python train.py --num_hidden_layers=11 --hidden_size=768 --num_attention_heads=12 --num_key_value_heads=12 --head_dim=64 --intermediate_size=3072 --vocab_size=8192 --hidden_act="quick_gelu" --norm="rmsnorm" --norm_place="pre" --norm_eps=1e-05 --positions="rope" --rope_theta=10000.0 --rope_fraction=1.0 --qk_norm=false --attn_scale=0.125 --bias="none" --tie_word_embeddings=true --parallel_block=true --extras=["capped logits"] --init="normal" --init_std_qkv=0.0398 --init_std_o=0.00848 --init_std_up=0.0398 --init_std_down=0.00424 --optimizer="muon_variant" --learning_rate=0.0133 --lr_mult_o=1.5 --lr_mult_down=2.0 --lr_head=0.00601 --warmup_steps=200 --schedule="cos" --final_lr_fraction=0.1 --batch_tokens=131072 --max_seq_len=512 --doc_mask=true --train_tokens=903400000 --max_steps=6893 --dataset="wikipedia_en"
Each number is 50 + 12 x the weight over the matrix's rms, rounded and kept within 0 to 99. Layers, rows and columns count from 0.

# layer 3 MLP up, 3072x768, rms 0.096, rows 1625-1641, columns 192-383
59 20 37 64 45 53 47 65 77 56 70 60 47 42 58 45 56 51 44 41 41 55 43 59 48 37 54 47 37 41 44 36 48 71 51 44 63 50 39 43 42 39 53 50 41 44 24 52 55 36 30 47 49 30 46 45 31 75 55 66 32 31 29 39 54 42 45 52 38 38 79 61 28 53 68 49 62 49 53 34 32 34 46 38 43 50 56 52 53 60 37 42 58 57 65 53 60 60 37 54 57 33 53 61 63 58 40 56 57 34 67 47 47 51 52 41 57 35 50 40 35 53 64 46 28 48 48 43 57 77 54 34 71 32 52 47 47 49 72 47 28 60 60 44 51 42 46 53 36 66 54 44 70 47 59 73 65 66 44 41 59 51 58 34 70 60 53 41 42 35 57 55 53 58 27 36 36 71 47 26 14 37 63 59 57 45 39 58 45 50 54 56
49 39 42 41 32 67 78 45 56 46 40 55 72 28 41 44 36 30 42 73 40 61 59 64 37 72 51 84 38 59 32 27 57 35 34 72 68 19 57 26 72 57 75 64 75 72 40 62 40 27 27 40 63 35 16 35 89 56 54 35 46 53 13 49 44 67 34 54 57 55 49 33 51 50 66 55 69 37 43 63 60 49 66 48 44 79 34 66 79 49 39 46 29 52 32 34 51 58 53 66 57 45 33 31 30 54 52 67 23 54 79 56 84 59 71 79 41 12 58 59 67 39 60 42 78 62 36 41 71 12 55 76 60 38 69 45 68 49 46 43 48 75 44 32 39 47 64 41 64 42 47 49 62 40 55 51 54 80 76 51 47 60 57 53 50 49 19 50 75 46 49 48 70 70 46 51 64 47 76 49 28 37 77 81 42 31 61 57 59 41 71 50
55 44 37 32 49 52 47 63 57 43 62 51 52 45 79 55 34 49 69 28 64 45 39 65 80 48 52 64 53 35 44 48 25 37 61 52 41 44 56 51 50 22 45 63 41 49 55 51 34 72 74 58 32 50 65 55 56 40 20 65 52 53 52 50 42 61 50 55 37 89 49 55 46 59 18 43 49 12 67 33 49 61 61 27 79 82 70 41 50 29 63 40 61 53 54 61 34 27 32 32 43 47 30 46 41 39 52 47 59 67 52 64 30 46 65 37 65 72 50 46 75 36 62 43 67 66 48 64 49 32 56 69 58 39 54 45 75 40 41 56 59 51 13 59 49 57 55 49 69 71 48 43 48 42 65 63 52 55 28 73 60 44 54 50 37 36 27 47 43 30 40 54 52 48 50 65 36 78 48 68 58 40 52 59 60 48 76 54 51 45 34 45
49 34 54 44 36 58 42 59 69 53 16 40 54 44 46 32 18 78 51 36 40 42 41 35 41 59 34 42 52 57 32 50 54 61 52 58 42 63 71 40 63 39 55 32 47 51 49 59 48 77 57 24 44 62 56 30 53 55 35 55 43 32 61 55 48 51 22 69 31 56 51 53 35 44 67 19 75 40 38 46 79 46 55 55 33 42 53 45 47 50 78 35 47 39 71 46 74 62 56 54 41 59 35 51 60 27 48 71 34 65 38 48 50 47 65 54 40 70 50 52 68 36 46 42 46 64 37 31 42 55 47 41 22 52 45 54 71 35 57 61 48 59 43 44 37 49 44 65 43 42 36 67 50 59 51 45 61 64 46 49 51 37 64 48 49 66 45 42 57 46 53 52 51 51 49 81 39 47 41 63 71 47 62 44 48 61 46 66 32 40 67 46
57 59 45 63 42 43 52 47 63 45 52 44 49 39 33 40 63 68 65 31 65 42 45 40 60 65 63 36 49 36 57 49 27 43 60 47 35 63 41 34 41 46 73 71 56 42 71 54 27 61 53 64 60 16 57 40 61 70 66 52 49 61 42 53 63 58 36 42 81 43 74 45 36 33 56 71 60 23 24 53 51 30 48 61 48 57 52 51 56 46 29 51 57 48 47 68 46 74 60 46 74 80 40 60 61 35 51 48 40 42 44 53 56 41 31 44 43 51 51 40 53 37 47 53 44 36 39 38 40 59 44 47 51 44 41 58 35 55 50 55 52 62 52 45 55 32 46 63 64 50 48 45 56 58 44 50 21 43 37 56 37 68 39 54 58 61 56 70 63 17 48 68 53 46 34 57 25 55 52 51 36 50 57 27 36 38 49 58 64 65 69 68
53 69 45 53 70 47 38 35 31 46 37 44 62 69 79 51 44 39 48 61 57 55 84 61 41 59 31 58 30 27 45 55 57 56 54 63 54 39 57 50 66 59 50 47 32 57 42 52 40 46 42 62 40 53 43 50 57 61 32 62 45 65 53 57 50 51 65 49 53 52 47 33 71 54 54 36 48 34 94 46 52 61 34 58 59 50 65 79 52 55 54 53 50 40 38 55 43 46 63 49 54 69 46 47 59 31 50 44 40 17 42 70 50 37 39 47 63 51 54 46 31 58 49 38 73 50 47 65 55 53 36 55 41 34 59 32 48 45 45 44 70 39 45 61 69 61 46 16 72 45 37 47 60 53 30 40 45 56 60 68 30 61 89 55 56 51 50 55 64 33 49 45 52 34 41 72 74 52 38 50 36 55 38 53 48 57 84 57 46 73 26 49
57 54 47 54 38 31 57 60 73 61 77 36 53 42 38 57 57 46 49 48 32 44 43 57 42 56 49 55 42 47 56 49 48 58 63 30 63 55 44 62 55 50 48 41 53 36 55 61 52 41 52 44 54 51 39 61 37 35 56 59 47 50 48 74 62 43 34 50 57 63 65 56 60 47 46 39 44 61 59 67 52 60 27 56 59 71 54 36 32 61 39 48 55 37 50 48 72 60 53 51 61 55 34 67 60 34 61 39 55 83 45 39 47 48 41 66 70 47 55 56 35 62 44 48 41 47 40 53 39 60 58 54 70 44 44 52 48 60 57 47 50 33 35 55 60 47 51 09 41 62 42 29 32 59 49 39 43 68 59 51 37 73 24 54 38 43 45 63 78 62 46 45 57 35 58 32 25 74 47 38 63 34 54 44 45 46 70 57 35 49 46 39
59 21 43 26 44 44 50 50 46 51 71 61 65 60 47 55 28 66 38 52 59 36 64 44 53 20 23 57 33 67 71 46 73 51 61 35 51 38 60 50 50 40 73 52 73 59 59 51 59 51 48 73 72 51 47 37 44 64 65 44 59 50 37 57 44 52 49 52 58 61 25 44 61 53 44 56 66 63 46 58 54 39 63 66 55 55 55 50 56 44 50 57 63 26 62 51 46 42 48 53 58 56 61 49 54 41 56 67 59 46 86 51 53 48 36 49 40 61 25 58 55 57 44 65 59 55 33 53 53 57 37 42 56 64 69 47 36 51 59 35 46 49 32 46 35 54 66 33 66 68 63 58 51 62 42 49 66 55 51 35 42 53 44 46 52 44 57 33 32 52 48 75 73 59 64 69 53 54 32 73 37 35 54 61 55 52 43 54 55 28 62 52
62 42 38 66 46 47 25 37 32 72 65 60 38 70 41 65 46 57 59 55 55 39 33 63 77 36 60 49 59 58 37 66 55 33 48 73 50 50 46 38 35 63 37 65 64 32 38 53 40 37 71 56 51 40 29 40 35 55 70 49 63 58 31 51 43 62 63 49 67 72 53 55 75 46 35 46 48 66 50 45 59 38 57 46 39 59 29 45 36 41 49 60 40 72 39 48 38 52 49 83 50 55 55 62 42 44 65 51 57 57 65 39 58 40 51 31 58 39 54 32 57 51 57 65 41 49 44 49 43 61 57 24 63 47 60 51 51 56 50 68 37 51 44 53 45 38 46 66 52 36 35 59 49 50 58 45 64 45 57 49 51 54 45 50 67 39 64 48 66 50 47 48 55 47 55 51 45 38 56 67 50 63 63 61 59 40 40 55 44 33 71 64
51 48 45 53 44 66 47 40 54 44 39 38 43 67 42 46 50 52 50 31 44 43 63 52 45 45 38 39 50 60 54 64 47 34 41 54 38 30 46 41 46 62 38 23 50 46 66 71 58 45 55 51 38 58 35 68 33 37 45 51 56 45 51 65 45 64 49 59 53 49 37 35 46 54 41 30 44 43 55 58 52 67 55 52 55 50 40 45 68 57 43 29 42 55 38 40 47 58 51 30 48 51 49 40 62 33 60 65 47 37 39 62 60 55 42 61 54 68 61 39 40 50 53 34 47 59 70 41 43 30 63 53 40 49 51 53 32 54 26 36 58 48 76 50 45 78 57 57 39 75 39 48 63 64 61 61 46 46 45 45 54 55 72 51 52 43 55 45 76 48 44 70 63 66 41 54 66 41 38 36 52 52 18 27 23 58 49 45 52 59 44 50
59 41 59 36 35 44 48 59 57 53 42 58 50 49 37 46 51 33 50 23 46 36 63 57 64 36 40 26 50 55 45 58 28 59 56 54 43 56 44 54 42 52 69 40 53 44 24 69 55 68 39 50 34 13 43 47 62 41 37 53 48 63 56 49 66 55 66 37 24 37 57 54 40 41 44 17 51 47 56 44 40 42 68 57 67 34 51 40 48 68 38 70 48 51 52 46 44 41 41 55 69 48 56 58 47 51 59 43 50 55 37 43 47 56 43 62 60 51 65 44 34 53 44 38 50 56 55 54 33 65 46 45 71 53 69 60 40 36 33 46 54 47 35 31 57 42 50 67 53 45 24 55 51 48 45 56 58 55 42 49 78 36 45 34 55 52 50 75 80 35 42 64 53 75 71 48 37 40 48 47 67 76 65 70 53 48 31 47 57 38 57 48
71 59 43 24 68 58 27 48 47 49 30 61 62 50 56 26 50 43 27 43 62 35 63 48 49 47 59 74 83 48 44 65 49 53 46 61 55 40 44 28 57 50 55 36 44 42 52 63 38 62 42 54 50 46 60 58 62 77 50 27 52 24 58 41 54 29 56 34 54 28 54 47 37 58 36 52 43 59 63 34 60 67 62 44 45 35 39 61 53 72 66 66 43 41 39 64 45 40 41 53 28 57 46 46 54 60 35 39 61 56 60 57 33 44 73 30 50 59 55 50 55 42 51 79 56 30 51 31 46 51 88 40 45 46 45 33 37 39 63 61 63 26 58 51 40 36 34 64 56 36 67 57 57 56 60 46 62 56 50 47 46 36 55 65 52 34 53 31 46 44 19 51 34 30 54 68 41 59 54 62 78 59 45 54 42 35 73 18 52 43 46 47
44 40 59 39 37 46 23 64 47 48 57 44 61 42 56 57 49 56 66 57 75 53 62 56 58 56 46 49 58 40 23 62 54 40 60 48 49 70 51 52 49 58 44 45 46 46 50 43 58 56 33 69 29 60 51 48 45 41 47 52 55 71 42 35 46 64 58 39 25 47 68 59 59 39 64 32 66 58 40 53 37 50 55 39 58 41 68 51 54 62 31 33 51 53 56 40 29 55 67 29 64 60 48 37 87 46 33 53 31 50 56 50 41 30 83 47 76 45 60 37 64 50 61 40 84 64 26 65 52 60 51 27 74 57 48 60 53 67 41 69 49 45 82 64 63 48 53 51 51 52 47 59 61 56 43 58 61 57 31 15 55 62 63 29 31 36 49 39 61 63 49 54 59 48 45 62 39 47 51 53 66 48 63 52 52 45 47 65 49 27 50 76
52 45 29 55 28 48 51 46 35 47 49 48 32 66 48 40 41 54 46 37 50 54 49 44 37 49 44 37 30 56 62 24 63 60 74 37 46 60 46 11 73 38 50 55 49 34 47 35 52 47 38 48 59 38 68 62 47 36 48 50 38 49 48 38 37 59 57 38 34 64 38 38 53 34 57 43 46 27 62 45 58 57 58 47 34 56 65 40 55 32 63 22 63 45 39 58 57 34 53 31 45 53 36 53 31 53 69 49 56 29 50 55 59 47 72 50 38 59 52 64 49 48 39 49 73 58 43 40 24 39 43 50 25 39 66 45 43 49 36 31 76 46 60 52 76 49 45 53 53 36 43 39 42 27 32 56 54 35 43 55 44 48 49 52 49 64 33 64 56 45 38 55 58 63 79 49 34 76 33 42 47 36 58 44 48 53 43 48 40 50 48 37
33 52 48 66 33 44 64 60 49 42 57 55 76 41 57 29 42 47 66 56 47 41 52 39 37 49 68 43 40 42 44 67 45 56 70 48 58 46 47 45 59 54 59 39 56 57 43 41 38 52 52 54 43 54 51 42 50 59 72 57 55 54 62 56 49 46 34 44 73 52 61 54 52 35 52 62 41 43 34 67 68 45 32 64 49 39 53 39 57 29 56 65 45 30 42 50 62 70 40 53 30 58 39 61 34 38 43 55 55 48 46 48 46 55 44 60 44 51 43 49 33 47 66 32 42 47 60 71 68 59 42 43 55 29 43 59 50 39 55 43 33 59 42 67 61 57 41 45 41 54 65 67 56 68 49 47 48 63 50 52 33 56 40 43 56 39 68 45 38 46 64 46 42 58 58 35 35 57 56 48 57 44 48 39 57 63 46 61 61 58 43 38
41 57 51 43 41 50 44 41 89 41 42 58 61 43 65 50 71 49 53 42 44 54 48 62 80 50 67 49 52 63 29 37 61 49 59 49 58 56 44 22 57 54 37 47 37 68 50 57 64 29 37 48 47 51 65 31 23 54 30 44 59 55 33 25 51 73 46 50 38 70 56 47 42 64 43 49 51 40 38 67 55 34 44 44 38 37 59 55 50 52 45 49 43 69 52 61 28 53 49 49 56 63 66 58 55 56 44 59 48 41 62 60 75 32 47 48 48 79 22 47 41 50 44 41 50 52 49 24 55 52 54 59 60 70 44 57 53 55 41 34 52 58 41 68 61 66 29 62 33 60 46 28 71 76 55 54 56 51 45 56 43 51 56 43 38 60 68 54 55 38 42 64 36 32 57 42 61 46 29 62 52 70 47 66 40 65 38 48 62 50 54 60
67 49 32 45 27 47 63 57 45 38 36 59 58 53 41 34 43 65 53 41 36 60 57 47 48 59 64 62 43 42 63 44 34 53 48 53 58 42 56 33 46 66 32 56 55 36 37 68 73 26 40 33 32 50 45 16 46 36 61 75 74 72 46 46 52 60 42 60 30 61 27 38 60 54 41 37 35 52 47 59 52 43 45 42 59 71 36 41 37 40 55 64 26 61 77 32 40 59 39 42 61 55 59 63 70 54 52 64 38 54 28 51 34 52 57 38 50 57 46 52 33 63 40 51 59 58 53 39 21 30 52 73 62 49 60 45 31 43 68 33 70 54 48 63 54 48 49 33 30 56 53 54 52 58 42 38 32 38 48 45 60 26 53 49 46 55 33 81 56 59 35 45 62 46 56 56 66 54 32 54 34 55 59 64 45 59 59 65 55 59 51 51